From a checkpoint of a small transformer trained on Wikipedia: capped logits.
Each number is 128 + 24 x the weight over its row's rms, rounded and kept within 0 to 255. Layers, rows and columns count from 0. Numbers have three digits each. The size before them is the row's rms in percent of the matrix's.

# layer 2 attention query, 64x64, rms 0.163, rows 20-63, columns 0-63
091:147160110126077130185109136181126129116099143105138095135160085115113152113092137168124094124108105161147149157156094104135124102135131110137118131120125152164130090117147161142120105135139167
087:114128125113139130152098142134153131093131078117147146104116104089110158170111110170118136117149145112118184116129087114129098093102169127119173145135111155114146152110151096163121167150148119
101:123117122154089113128120134129136143103182120185113138127125153125088116172121171096119112151134156163082079101112179119101109157123126115111120158148129134118162118113138131094143132132143165
100:128140092105154134143150169179099130118152099132107119156120130100099142141135118131116117118127116102145116075129118107145094128143168143127103155097087145103132059132135148148125159117174095
096:138112111117131156113116122111115128093064092134130147076142106108138104080119129155132121086152150122132135142154137153118122136125104098145146111146155118103123120118179146134113152146062082
117:098105184091123137106116124109131180092131147106134116186099111139085133117114105148127145173126159103108128147112135109132152145160111129116150139126111176091139159092153132091139119125134139
075:111171129140107153113142137163100131149153120115130150101148158093086154189143126113148104127099088106142155113096149166135142149116135134123134082105142165154115109108105129116094108152161100
127:099099100144098121111156132151146114111166167108122126085138094148140128114110168106161143110141162161101111104114150124164141144124125115106149126112097103118170163157168125130134157120076158
126:112118113100105131159152157113152104159098065132111131135116073123128117145099133100167129091148139137125117120092127107150119136164185111104159148107143098105111126160149104141139161105119104
119:167161129123077149180167095118146162116120122127130128172142163135143152120135123097098148109110102163149133139124115160126128124136134118101135116122128129116103108137156115150075140118183184
120:153125115119144143125150123143134086174139087143103132127088138136159062078133128091111156154142142139131145127109101122098123129113111161115093097140161106156130122142090140166100155101133104
099:113094152164155134102141144115134129094147131162150120113107135107142138160115178146124123119143165127124135097138190116149150162114106122122131113177173135147126090129153081138154129122183116
079:101160138124140123152094135131161147111159095116166115121114137072095117124110061169131120122109143094142111141114107121137091149082137095111136160132130126143103130162140150154114152109175129
080:159078095138097126119172158123109149119126145134148124127152132144164099099162156093130061120144114131132108119106108161160123103164130111093115107113132121141114165124118127106137068124101116
098:159143079149124168106143057101098080166111163147139121152131156144130150156112101129109098130126111149130179120114136109127122139134149149134110111110143110126150135130087148114101151125174137
070:096167142102137109168068083154144121131110097102087078109120129125124115142103146104125139112147094151069147138141121108146119124100156151182104158133125118109131125137130114144138143133126099
075:149116121133113147086090094130137124171132115106171168119130137109107164165106110173112132119138146113143120124129101114154184162143151122131126174129110147136137185137128123109109157104086151
096:135139118138175123133085127142096160140125132114161170157153161112096126114160143122138123110110154101150162125133147087089134116148120149152106125163121074120176076131157117112108112134149149
089:121114094117149139088098112169127134122129133090122105115115172171132140153137185163079106171129092137151128103149118123125156139146115143131159139119135135121092146165136087103138139089106110
086:138149108143169153134127152113108148119108135160174099139108117136105115142121113075126149131095072142159090118113100117112092128075105139140135123131150140100103075140135091111155097124147120
104:100117151143102108126101136176156143091137142120138109114136156119149140146091149164115176099158144115140143103135113130164113150075178102130139170152162112166120166126144105142129151143116133
112:150098139136063154090132113111123141139103143129117132116114127141130103137110109152127125150142115147151100116148123122193153127141129129097129138100114152129066174101144134115148079086082126
093:144091102149150122150136163144078139152117129134139128101097131065111138125130158136158103177080141130151097134091156127118112092122149122125134183134150128133119088119112100140154107158110133
102:174098119130128104167105136157110114111104141139129106135131155155114142089187112143138142135109141123146111135144083094096094071093125147164128143125147137157155092147151132171117115135141148
096:137151113132130122133095126169147127144131107149080100116125140134136142155134196142154146114110145141145157131119106147078155107132112149147135061141092115130144086101136095152095126142167142
104:097100119167085129122138108155069090096113174117127175137160156141157144112117119166103147098114139148089109121095102132141116138086122122130162120129137127147132165156114125125143105142098148
099:144056115100124136113146129119123145133113098100096152101121102151118079117109111102109154130125161143115123144152137083156158130129188134132135140125166106121166171156132123140109114117140085
108:132129122148107157157179143098128148171088130114135155131155164144162104077109154095134092123105103098138124088089138150105152138152149100126137123112138096129163131153121095108118142157153116
109:114151084148122155131130109067111103116123171140109093129112141138166129136130077118101115141141098131136180145102102138151110136129161154133117107099150144118152165121092114116130107141187107
080:110131131130137083111127122141124125142117111124145142128135133145100103129170154122170153104088122119136153133118187139078114121149145150135108139122128045096152089145123111151098139103155165
084:167105149123118186124165152133151138141085188135126146135115138158151115110133138114107088139150153132124108118092120113156154129126133163116109127155126136113150143119126110103125160161051114
089:113130109131120183128101130079150123106131088125116108133153116159127143134112133160110131131165147115101085159155094160151150111129133108067145092124112175136112138090154095112133103112147113
090:131111145133100109135104133084086122160100162126118078140124117126135143150109111089107125118101119137123175133104115099149131152095147177133119157098149177107152152125101166140121118144178144
073:127093183133131183091124131122116129150091146110168126110137108146121128076108141157130133107125133122122172095133101138145155154099113155091126153138090153105112142123159125137097147103097166
105:121160163090141142142097164096120119089165107119119146095125123183115109126094130133143150123102112118119137155141110137108158102169072143155163136168099111139098092129145122130124104108157126
102:106072143168156107100154180132106116168129149115099111152123139106125095080126166110148138132141119140113136103163166111094104118120120145131093134127111102154136121131132132167105121161131176
102:124122133145128083160097121131133130113129141138127111126096132094112114151101150106160124121106146091108160149106146148117081102157159116140071119119122110174175113133102092165126151166089121
073:096135098129112115121137140088160109133117180135136118162113122163149140127101087121107130150121184150137132079130073134137132146138123126118135114112067153116185168143128114132152125138119152
093:116109142142144106095124144115114068085143142169141156150134172107148152154137147086152167139106129120172145112068155153133105138120124131126103150159179116117103096129108117125132131134144136
137:063113109110110144125151147117124157121151136120151129126140152111137185153101090126079126128130151102164127100122102135141130163130132084111198125106147136125124163105152138110161140134152104
120:129169141160174134112101142137134130099147111105121100124136108083152087132096135115118156139102145200125136125171137149120120136158116136128112085146151114126111121102080109136119122152072131
113:108144144131129158178111167116072155126095132136169125121148142118111124163151131129134133137146091099128114120107137115150127119189151157151132134076126110113128117093102134133134068102159105
112:127140111146151110104114113173172101149146089144131124095114108119130129161103152085178119148166167118115079110140143095138132153088129132123146100152124163132165107147141125137168130135091132
096:102150086133087143160145109111134148128173126156098146140172080100131152100106127117148152130139141139142159142132149119105138116121088082134130107100117186131136183132149149128107128105115156
# layer 2 attention key, 64x64, rms 0.171, rows 20-63, columns 0-63
097:141153164132149145132093136104141124114130130111177105134130075144125174143107134144114124125079108138129158090105119169128189111134134131126117184127136139138091079098133134136148141106143098
070:119166151169147170107119086120112120132141122108137162135111143092082117115136104161108174144127115132149140150140126113127167177115112157129117122143107111070141169130111171123147099096127143
093:129095120126102131117130141125136158107158157140114137108155081134124100135113125075127117108124152078096094108136135081118094128121119118137104173124101067138135137138141120121101137090141189
089:106128148135128144104136081142091135103111152135100124148072139120123101132166105166121168132121126113156170181127104126103117116135107133130103169080090129111106142143128148101113088144094126
100:119143117138111173087153150140143109069117155094116113140170153108144123083108144136124110166156111151131137112153195099127147152113120097153134109134127112139150159126143119098161127122132088
120:097110158096122154150128169105128118116125146088141169164127114128088135115140090111099129142162135101162139138090154105154112179120116148112125144130133158093130122117174141103170131082143130
093:133126152111132141139144099156165149098112100105148149112154154125119118148163109166123161156145121144128138172099109147186114136120155122071131097092155122108117130163104120111137128172084132
123:112122142111089091120146113137181140093106122125127087130072098116109130118074119101153113090124121152146084132127167120159121128124146087143147103140153125132108122162168151139145106163116132
119:109146129119090132160088062148120095118094071132143137152107149119129144144129104123124131130091130137131116115068117125100130104154155115101134112110117087095127103159117107091124147171133116
110:117100128147133128082116136126062095122141109134120150103118111129097122125152146122125114112122142138107130124094103147119133132146093155093143078141115160128099114121142184150096073068128142
105:125143123102137121149141129105107132122084125087109108122106110137159145133069168140144129183120127130121120155168177164110173149144114127110117127148107147107152181088126121146100122106104104
099:132150119153149139151160143108142139083111113110186129184151149110114114131163119118108119110129126183119119118178139106139137138099140165104145107147158106141148065147132109099120150113127112
093:130135185083149101131145167168166125138101093111108141156138133127136101130120163126122128154082159126126098151136132135127145094166114134115127140160151095148056132111161155141143121132120140
093:118111100116115181144143158142114107104167116127119121118127116146135158095096118102110132150164144144175128150148075135170116105112094089130182120157097166145128139135127139112151094108124109
097:104149082107121100142116076121134124118152116092163088099120077135115102138113107134153144140141125153152133122177129134118134116147134109169118126097131123154113104195120076133107117136149103
085:118167157117163061148110113125120114096118172157142130160111132096106134148135110135116100109094104139121109109114166101121107149090132161140105159119139108137151091141144157162159159142150154
103:114141089100076142128157108128141148105121093148144127117158144122105150102115105171110109157164135085088121139126138113152098149145140115095147108158125114122112162105165150162166120081107137
096:149121127157149096160091154119130170122131147138190155140101150120150151104148146078171153118124167145168148101132108148131118132131129107144111125120141129125130104138132142114093111173087174
079:136095182144093133102139049125162101120064095121149128143120119126137107139172146131119099157134104136144119136144139131150132121154143121078119105117135134109084130150157121114147101130146122
115:129142091118162119146129119139143111118124132090123087095187121165172127106120127108103162118112090133132162124094112133102122109142106118158080101134163094152129118136066112148134147148129118
126:147134152158177116128094150097131115074104164160138156158115144141137090121137138112136139121122107131114104139121103121135097104112182144155121180115107157128094101167101117127137105161163122
117:083088164102110139122126118141101117155098119144146121083105137127085161167117128140124131112150150093156140160119127091147131154111096077109138118110134127117133156094142156123135133083083161
114:147134119146172127139118146138120089104116140092148120086177131115155097076126141076111146101118112147131166139111114122099092103144144139142122101142146131128133083119091145173113109165130099
164:086113098121123156100131116167143093149166136122130111115155107115088142150136096178124089139143151117109143115142109117158165152129128110086156110113103142104093162106147173123138135076127125
090:146127127153077150092122066104158110118132114117101128105162146131137072177145123138158092140158139143131113110152090136082124129111114134115117082151131135180132110132106119147123134109135144
096:125116138153169103120143118115063158143100114140153137093100117124125127155151112133081142072123108127155124122144155101110116115161089118144128130103159129086119093130159089103109154107152107
089:127134110109139123128112158193081109146070134126145157135141126103171123098135127107161146147111165151100136084117114131146137143164114149171103133092167116106150118136119165141119141144146108
114:174096123108093158152112107135130152089108118131103165142135123173145169095120105114106141127154146101121119110152097098108111122149089123125121154152095086108121149156100114114128181112109101
086:140136118142113123112127120118150139147128076132169118104148106123121116115081089173144140111118138118128091112109103137168133141108114085110159143137090125134061125153163157146121135071102123
087:151113101136134144148173157185097159126100120135113162102171144150172111093141132121123165145170131128148138152102105144133143110147146121138139118126144158107111174115100146108144102148098087
089:151108098165117114119098115130095124131115165154135134154113115109123153152150130056149141101153105123112144111138170091134081132122119152139115146143133127151184099120135138118124172104127181
086:141149139129091127134118122135159122176140089121106114124109085101084165145087100163093095122110147153089131129153130116159160154087138112119143140157108120128134109148167143152130158086140149
079:125147112142092093138084096134100151119132120132149184100092097153120105095108164129117126102117110135154098133155126142140154165162127094171154168112082121118144107158115123114103139111132115
096:137114103117106135121050111116138115168137114141108142141137141096093149119139115146107110092161161139087126130144147096153151153113161111106117160145088113130100129091136181127133148092146131
098:117113159091107110151103116096132105121143138146149099134144167164170096115150138145136150128105114094090159121069090142122142114173079138136153087135159136126122143132083131108141130119142116
088:165114160102124111140112140114125129097110145137098120104128104169113141140089158101160129154128155149172130143136170119131177114156137100128113162124107142114113156141082098115141097188151107
091:153144138154130129093108156080114133108111158119145109143126123119161098081161162111137131136092107155139139140147104174099101117127101143151108085166174136151110095111114091135110113160136117
100:133130106122130102122113130096091105123111152125125102147158138175165080111128162105110146079083132125170076135152142118104114168125117139122120097138135096128123094120104115171090128152139109
080:148088121102104111084101122099138106107126113122117127124070147133114132134113113167143153132100133129134078126130107148177103170128119130120130176141150159144142145109187106141125095124143170
118:140108159109118147116109140092161146107159132064125137152129106095086134128179109132124121147155160156098165098157155115139139121142142159112135147124107163104137130130155081113156149123107164
131:113117137146116148138187128143131146168088096132138131088102120108095137112111104128130088153129135110113158168158151144156129104136151138112149111129101172128100132109170151152149124090071133
114:131088160116084139139091110167137121148152119147141123077148144133141105101152121124113135176130131132134077118127106136148130138085093120138139162158140125128201147153139125117159114158122159
100:143136125191132109074162115143130113158120128162112110169091127117137121123116129093137122120102118128122119109147127143113108162155105117123148113127109142121141172100150114144112130185171196
097:124101118155149157151152132107110153126153095133145160137164108127136123154141106133199127144100096135163149136144144134075117122131139149132126120145155141122090101178138122147111127179128181
# layer 2 attention value, 64x64, rms 0.12, rows 0-62, columns 0-63
107:138171145115147118099104140126071123088095101134129116126147093151115150105153158130157142122169127147120157068136133109134133112099142102148160093086117150119114163141145125141138106121090092
106:118114146124148101153142116089136108164129116193103156092101101098097107116118118123081138107157148146141146120106139135133125151141153158148099132145165191129132153109095164130117131158117109
094:152143136141130113096127119125160108142149135106137121079074145084088157162121109125106117105124122112134099138065136144108099116099140108139152120106150118158126127112121079119148137122059137
121:113157142085120123157142123125148142117130086082161104135138093145149158149055151119138099155117113125100134132168167168142128113150140114152166135126084138119139141152147120156106158147115125
101:147138133149113115180131107119169120140119190101131147125152161152136186149119141148115138141117084159071108105148149135147144100138129109095130130145109164113158101106132152136100139125113097
100:123139170148129105135118087118105140151077110127092086180117137127089138130155126164139128163082158128123104167182106156134129127164113150110121134119114136172129133149124095129129120120111159
098:121133137089125119098134142161165124110139157158109149101104109086177134116111146139137055100114162111121111097107133127141160133138137159120128126138131118164144123168150135148149153182166134
107:136147101153122122120100109125107135161092106116117136132172143137151145154130179136120155163127122080114188170140113132125129096169123114158082149089130127105159155110116095133121132156143107
098:100084110133125138117147192129149119092115169140099120148115150142153132080132152128117155115129130127120157085173152121124116153126139106157132131081103079140104134146098104106122158111163113
103:133115129143114107117122089119104125126097153109134125145091100106084135122145104085117143133157118130106157145112165069108096143147105177167104164152076120126138109136136148148110117105085129
103:173151140097126139157100054114150149086106097144108176117088138079132122147137088108118166101132141141112138169167148120134117127119121114118100127122112126132108153158117133125093125146126137
127:115103133112135124116048112123114141124136100121120172140137108094099106144109134095107135106150158091154126153112144172171095111096125102135148136158119148128105131129135135171142086153105099
108:141133171123184156128084111115134115155140143144142140144135116124128126108163085091089093139121148094150161112105070136130146131117100173127125145147101095143141159126118129130151142170143163
098:114144105133094143187154129120099115089159120126134096148087116165150165141147126103097159134141111103127126164140115140133088089114099099113106144132173098154117118163117141129153167111106135
105:131086143185110135151137149133127136104080120147119123127126154129173117094140126108152152131130120118139131179153136156143107084119155163132105164093101134082133149162145108132126149096157093
093:115128167143155166112129104107100144163131119158184151136186115085134103136162110127115066116158163123115096139163117101120131126111108142136117118107160122113126126123180125109117127126097123
086:142125186135128109105161077145125150155096141179103085166139126125177144131129118136137104106125120116151102112144092110166112141121109107152121132155131167156114107097134130126135098172145102
086:144104149120155123134149156126099133123135104113163104124107137139101174105163117131060143157152117128148124130129139080146137121190104093089107138090134139117129106160120150143122128070136130
106:118102121144129128112128125101148077142152142151084139153136167124144093139131123136157137176131112151153079128120143169116154166123132108114144094127122121168055140171135093114141115126133119
104:134101143099126130144104178119095154130127091098125132161133142108145137167122112150147176154114145084089119144121114120132082112136122124129169145146127115111162108113135110172080164118108084
106:103082139113121119182113121082113156125128121114143074163097157138136173158090112172138143100120101107132144113143111180090131148172137104130151128132105144119118108115150108143111124127119127
113:101132161107116109098106117092129128134094101146100140109112093120118113143125099132158110162111185075143127127083153119097145103092120134132116154140111153091097106144121130125127076139156093
096:121127141116169126109139151061127135137112153112172125090149114161144131149134177132157168147124108132169159139122136126148111132118140115111130130106096127100128170180080111113106132108120088
082:157121122142126129133183154118072145144121131098138141128172146138118102071136151134162095118118135094142120101126143162101113152108161083124127096154117124156130089144159138146118118130168093
087:126106134125081146132132081086116128133110145098136093109146097104106121111111121105107186118103119089174125166122111091122134124082106114166137165134123163166115138101133144117135120122157156
097:149134125199123155073106125095123152129144103168146167159114155112120127125128111162131098114159144139121080164127147130132159096141112113143119143121138168153103131138111163106102101145146155
110:113110129113125106101101121144135093102102109130141145117151120132142147156142126145114163105136155106128159133114068161141122125158136134160138123100155108117124099153116199129058147117141172
085:108129135154084106138106102151136110094151156112152110164126131105146156139145143138114098086104092081100148110106164134122112150129125076134137157147162121116105183149171110115141140132148147
108:104142121117095144132143177110160110177130094155137114115119103132113115093112162095192113154134114114116169125100099093126108103146139116109133099111121134169104165104101146133146152106126101
110:147099111112165123102173152136115095157144144140090134176130114154138119117114072142124167091172142145128135114129124141135108137119149149102114142119125087189124134130104126097176142106115150
096:131104111074154090107120071130143140133155140144157169115116142111114101122111118118150158105102105166115096119100130132118138124099086120167125161155137169152088102155092144127150125149119125
097:127116170089113142102121130116203170145159089128118111116150062112119157167132137110165127113122133173150156126145133156132120104097142122152138096139147127134119126134150132156141121135094152
103:137127132121104130085127122104124166140115113124094147075131124141087136102158146137136116136107186096125079135110124083113157121082120107111115098172139161134138128116132133110132102154103079
100:116131113162149108141093129146136094127105067125117104146117137116092107110126136154121171139138155162159120152162109143141113163094134088169105104149157143138139086172144154137146136106102103
096:159094153091141145123134129143153156096139083138087112088082130133116159103090093140092145157124133117139135152135116123158126152073105120118151090161118116130158100159112149134128138123149164
104:106171133131146150115113121101164132122153073132147156121117099101138101083130154108151132144137128148128098143122128173135164144094117162105168110093138125092133139146164151112082097124111095
099:107124130141127096103163128104091158121134134136165139071120156164142114100171107098119133102160147109131157108157181125131120174107123151158121125119170176108146121111157132128147106127105136
075:129135116127137096124119153128088139084182119150155087117148130094128133115114127106111132114161121133101075068179121146119132118115117128178110141118135126117112116150112104106171096092124101
112:136105105103117074168133118145079147160095097127141145156125142114131124155149090087148126133075144090106124125124164108112114116151170162106125139126124139158083142150105146135128139144152161
080:162138137138096138124107098079150148157132108082112103152089105126117130133061132131089103150138110126134167101132119147107142121138128162098145138157121133100126141144173098125092144096093138
087:134123149122133129122134094140083168121054116125147157133123153098138115137167173123109122102154148124148112157149094117134127128169103125170106148080113128087153118097130145138103144095112140
102:138137093128126120116127075142166133139131153081138110159107124127104092074161115154117132136121111108098147114109088140134097136108127139117142141167145183169144130122107119130158134132095185
098:128130115122139146121196124182155107119108107101101120138167098132118132144140154092127100154129097143141094110124187106107144107154110158085119097103155138157126144142142147130165151116145118
095:147139131155119142096106152115107090178131135088149115155100148147125153113090142132094114075174129120142150132114117086099106158128141144112084165096131098120161133127130117152131175144127138
100:141112127172126161138106104140164111156101104130138121125099133125102112091114084128122166154163157092142109181130114143156101087141148165142126130111133124148115171108090115081130094132119126
108:116150122102123130108133200128105143140160097105104112133120091143112130126106129100143122156125172124158148144176118159175113105111148108155133119105072126136122125117145117146168109107132078
104:130150119114123119115098099108140098110111180130114163098119083138121092118131112128113105139158132134131133100089098142147161130121108114135146146130123144166098125131104200139128082125169077
103:142138150093120135139122124066129087166118057131134096132129133137118143132112147110087183128098104095131152131124142135133136114103135134159123127151117149115168132131095140134141185087122104
102:113108095116120139103124133164108109142134099104132133115142136116137098100134118157153116127110140125135076080104099144126172152178133126099170076155092116108121098114159107084118158131105138
111:163110159129138099108129077147156175099123156086107131140115145152133135144095084144137183143139141124106107149129113145108111128124104136137097207133117111124161133147132101121145123164125131
090:129127115121137115100174146102138124146163153145138118111116205128098130166109087134133146143162125159170149177120149145105149124097137114150139129147146160142164164121120129078127119156127140
102:135128131174132163108151109108139101134105144135145158138133101123083131121156099091116144105118092103114134101141093154147126128134146110120149130166150097176134106080140188175149133116118149
085:126071139138092142156145109129170137095130136125098148146108088139127146126149108151125095153111130158065175147106162101156154118145121155157114161083092124123148127120123101130121139122129151
092:133183124122125126135089126139110135116125106065127150120157142174115124148100133116140135135127186115177110162138140155129141111128122106087097150131120105116071143131088108134100102099113146
090:090122092122084112123149128152113111093141141112163108136097090130149143099105125115125130145089127124128090133080114107113103139169123132122086144111140183144061145119126157148149129135114103
093:092153116120151157101092162109139137107142124104158113141130109117151128120169121158152123111131161195106116137140147150158133152112099105123141164110099133139149112165133140090125102094105184
101:198102168080152102141116163152145120137115146119115131110075122124132152141127109128101079096116142145128141126128117124160118082113115143129139158168164131159140148165161116146132141131101148
094:123105169132124137136118174098101113131143149155130189126133121146123093104159128125135150180124161090143114128082083117096120132115093141135123127104120159135115168089116142089114108100119152
099:107092097095147144172139116119138131115118118158162137094134111134160146143097118115065151133128090106127128155110151157108119115129100117098162122183163162130147100097157143145122095121151114
100:119082155107117127136108124156137104121124143095128149122170174142141158122151175131102125125123130130103162105092140145118087145104150135133139131157111053179123159147141131157131138097139157
118:163078103170144154125148172109128074113143093125153150140112117134141138110140132137131111119139098140136101112103142121107074115113155110127130143117108170140097087128132107134087192133138143
107:128094132162115154121099143091124187147120145122121128105120144085137093121133134133158139128157117105165104117101163154123116105098111079125129129148156133125101157131155060100163154117115142
088:104182132122141125156102109136121128150129133102092113143105149086139139179110150147091126076088091105156121190137115157113136142143112142146126107111086134137168137101138122101125120137097128
# layer 2 attention output (transposed), 64x64, rms 0.325, rows 0-62, columns 0-63
095:102105096124127143170085107119115149162152181124120130138108144134133087152136124140133116131143199096149131117087125116130125147110081130119141141163143094121151138119139129116141114177182133
101:107130164144132158057098136103161074095164086122138143087123144144157097148112153156153111123137130114111155114131077137120114111092103099152128144119107100121125111116144143128126127097117134
094:115140078098178126118113124123110092142144125153144135112109154147130122085150112145091128171138124113099123092146116112108112170126104157177092143155111124144118095088099124152135098122168108
123:139112178145154110163093116119135161107087163126125116133138117157068155184126138134149177151126127110133160135137124141167147135123156078148142157121145131101131137091127100109141114143145106
108:096126133133127108123103169158065157087095144101158120130185103125107158105169125111174105167124110133134157135091128102125111102170130098121130100131114146145136127103111126124144132153118140
096:169109153089126127148094162167118147129136170080144117137120132137105148126096149087145107115131127114113117114104186097160139132097149147116154102125132176133102148116158156140117150117148087
089:144142178163136141091123114126164138148104114126128187121147118127102134142150148143123145129141067150133134135102130123100128119092136128163115164115168127114156084070141133130101112151105089
109:147120133135110142155146187100154129087130136156092107089106129117114152110121157093185120093148119145114104117087166090131129135099167148159103131123118109121151122126133092150130137163128157
101:148164156112105136157131133088108151138145095157175141132109124126091117120140073107138114100137123103156115145109099119086119093120121123105134140151167190125168144142127124150142121116082151
104:139080127163159162139151142119138133102156138132095082121114121130151074117127131088134134158110140109123106047145088127148132138118133138099101138134140143156109153133122168137169134153129109
104:103113169113116113111131196125125108192143147129146128168130124139145163091106155110159101144135161104124137091140116117140125116115160138142188154123116104124135136117116112139171111090111111
128:109127120137173120080161126109156115186147160142131100082110138139146119150140131154148119171142127133107167123136113105133180180129137125111138122128149090163158166112156122119144101142146128
096:124130090160121128119173164162156119146114113130121153103134166122175146120066146132157145145128114141093097136125170134113125174120145106103113151138149143137130132116149091122106117111113063
088:156157094119145131119119124093113154123109172167159132180099155156130110100113127152138111138137129169159108101136099129132117136107125160122133122121081158091106143129114086070096140114129102
098:146144130101163125141130118143084111101121155113147121163116124147103096101125141079175127090110120171147096136092119098099141142130109152127137078106143103119145115135099098077134129137086140
101:101132147132097163118128135116163096115150162107103144151120127143114156106082125141109144091130157147126163119112167145150150141097132080070166106123140148126146128104118145139121148073155158
083:096147138124152133126062149145160133096119129134138186123139155097089157140121174115156124138122106148115169109092113125090107108114138151133132099157125130117169116158124132143123143181103138
103:117106105131106127095131093133095145086104140090131119174120091148145096157139130145166101137134150137153122122171135135154127133097142161087173132114129162155120160093154157136136165103129151
099:121148120039141150113122135181129131163130082134164157134126106133117137092133098140104118079140099109150116139154110114133100114145143117156161112141123126098147116157139121157091108127148112
095:114120164157151090095129108113155135123111206160125135084113125129118118137121131106150112104126149135115134112124169160133153137138157120169104110111135117141136171131132115109165085183137103
099:114159152117134140127123106151117152125115174117161117130113134121069168178093151157124111174121158111132097167170105153157127109160114145125148139104107144121125161086152131096128123136152137
109:138111098144132147090146131171192124142144156116146134115144151142160087158110149153104137134138110129102129131156140159109149152169147148154128166155136078124152163087113098128156154137130118
087:147096126094093072143138160140123097089108115143109143111073155142175126130147108121147137076118165171131098114113077118131137110137153118148107122120130112095144138106166119099130127127123143
104:126160146128133071163123113147128167135117107171115092107139121104132124117110116109136138103108116142098149144102106122113132082121131143153116133124151088122125080137095152164095095196131156
091:126124122111143111110153168158158115128164117117099133179137148132148150163148075171118126184134146150138109097152129119104127139136150113099128164097115124127138161159116098175138127095115096
086:102127170065149143146129146123158098145148099116134110128126094139122099112099117104148138141149118092139164124132163128149091152110127159110142099132151166140113102127164106172127126087095166
101:109148181132108128110130127122153119136118143109137138102149124138147100174149139104125178130128111181091095139126152098176127114109156158095113142135101144153147143144131160091155129161084099
092:123112147138150170094099130106154131171174160126128151156122142139072149158130095137108134140163146147117123155195125135103161143161112115091137131117121125121130138075125114134105117097138106
096:154137101140144129086097134130124150110146116090134148128143085135139121152155075178093147120131123130159090110151132145134171131112137146140094144148140130093116068165175104128134139123109155
103:102131110129099139124155093124121126145134088132155144097073156114149131102156128115107097173113148138125148124149114115131132135067120118104149128117111170064106164164145133122107131092098133
106:146148132128132131107087122138106107163159120187115142104127157088158115133127122092144124134124123093136136107086114156106093108164154125154122094135117084107161148112101138150109104130136066
077:117156109167106114144132132138136139146111135153141131107139112103080131169103132160100133149155163058102147098101129111151140171148171122098126180147118085129153117116153145112124133118122113
111:164129150130114095096142142125130123148105106157166144072133148140155152128163166119165126142161115166134129100180118125153150104089156129127109115127110151151172180141121129122145160139111115
109:102093088159120116104182154161144136116138152116123160115170129125163133100126170114152116120134134123130100094127175131124150180151132134094115133149135096146146145088163078139144138125133123
103:145104114102118109137178119156184122139130147156117119128115141137163132143131161125116118071119123184115064113131158125120136126078145128135089128125124139117130162165164119119164157138129148
094:100129083139127132097121097143138112141101124133168124128147125069177173099124124137160126139114166147095109094159145130145125183106126148126104130113141144117140132173113109147153161124093158
097:133127171110114133103139157162134150177112092117136150165167119116098111104145130122115101160151140095119138141175148086120159152123153095132157130104097138092130147094131149148093127088110114
095:127114102166147157135139132209141146156110116130158133134133133146111137151135154136135111171133125106080104125144109103132117140150154146134114178122082109100127118106161118149089086164113116
111:118146140128121168169128156102072184089123177077117085171092128143102120090143123132132121146116139139141109145074103130116137098123105119110130139118092147133116104142148137133126118126145133
090:131119097136140139112176069118146117089105103156130136120095089135126090172117113167118171068121122155150111168133119149127142133121086133152140135138126109148082137163125139134108144115122136
088:120145139102147113123115153093087134074137135165125121104168147110141149125137139174142160157132104093144189114159164126139117137137109100144146143100167182122102135099147122118127114157137139
104:142098163124132099101189145138147123127114149118127157132149116125143073087124118072140113054136157152150157130128111133121135095127118129132157104103130107138134153135153138108099142110122172
104:115130126076157125147109134104148116185141135133170072126103133168112107163093109133111131179093136114155121146104129141151082177154116108123090125117111136168128136130119131127122121136142106
096:130130123097143142132149092099122148127108108143118138098111073128123091153130137164102104128112116088178159138118124156117165116138131156125165126152195127153159155130145082132120119086124137
108:091085125153099070134155123114119119125127176172115123098104112122158110143112114082132123091118142119112137092120137158133150132092138099121129115102182129113155176103131146110096123154125119
091:122135132140089123132097123169156094150136154133100146142155110111140129150123140116105133117103096137100094135154168162144151146172124116088102129154117104142089190124141145194129120140111139
105:067123108123107104141146150115149119123146125156108147094116128154132143082126101092126083090119126101103126135213127124112127135147121117150154148153087149096150155146159139136129116110128133
099:101123152112105120103141073148152113111117124103106158134151145125153116126132187141121141138107102162172078171109148112109153097089134120134142134124147109123149091135156139163077123146122152
113:122143134153119115130123133089127082114125157151188099128125122147141142156114150183174100146101128175147125106102144118165163148138147112119134127141126147137116152134131168083142150104076131
115:187100128100134089137153122132114128123109101177105103120140106122118116100160128107159164054125145143122110130106155100139142103085138134131149113116135110134148114168126090109143155162114143
093:183109136138122150114155129144144158167136121119099083112165124146158073118130134112112136150122136121094138104159118123085149133111098126069118113136101103115152138087122172135100142097146128
101:110126122139074123120139147091120103125119141136138120120150120114174062113114147132092100091128105103110152132167116129137137103161169139182121112099144094107134141098122119144113166117167105
089:118144152107090135149099090096135129107120111121092132129146129120120112156116053155115158097172153154149160164127129107152122134097126129143121151121157144086130092157147142136136108109139180
099:121116078140154077110118108125087111103164146151130148138104106123120143124123088092118138114114126135151093123098118107102106117132124103117107107164116146163091182122138119137171131157135070
091:114133140099122144120085091104134164162140150128161132127170133113087156128122150088139140104113139138136146133157123154184132135161105105150139118144079095116134165083123133080124128130169131
103:102135109130144145097189127165145090133166127111099135161157144100103105103119107180119151138147172117126116125147116080136154132155124134095119121120141139114130142156171151141157090121127167
101:153137156097146137099109156158138130146128092140089169108132118145122125131132133166134172081123127137128111130095101159123176123128162099194112158117069113105130126152115114121151140135123114
103:115135131157130090127127092119119158146131154159118139097121158109141121104124139110139137155116130164108144128139114103142158133104103107113146106108103177122088141081118156090213091137144132
086:105140138098140156120109124163103072188156121106131137139093186167100128126138144137101116088112122158120113128150153112140128130105126116169141097108106139099107145147084124125093142159131123
100:152162150109117094115114130107137101122108102150105146118063175117081101109098122119136142115096107114134128165085143121100146116089129155134124116106131152133108108131146083137125135104165176
117:164158127155109170145172114102112140133099138093110105134128108143117095146130136103119123160091116119142146129124131132143147146189132156162074112114173118123134081149118117100135134135157080
106:147103180174133145112174145082149084146145093148108126080113143088091140147110136119120132139106145128108162146113138114138137137065157122134119150135145152146138152124128108134128153148097097
094:130142138134174130095100112135132136128098128108169100138148139121145164128120125132125188116147138116167150102110119165103104126153120071104170119181157149128111126108118127140104141166139176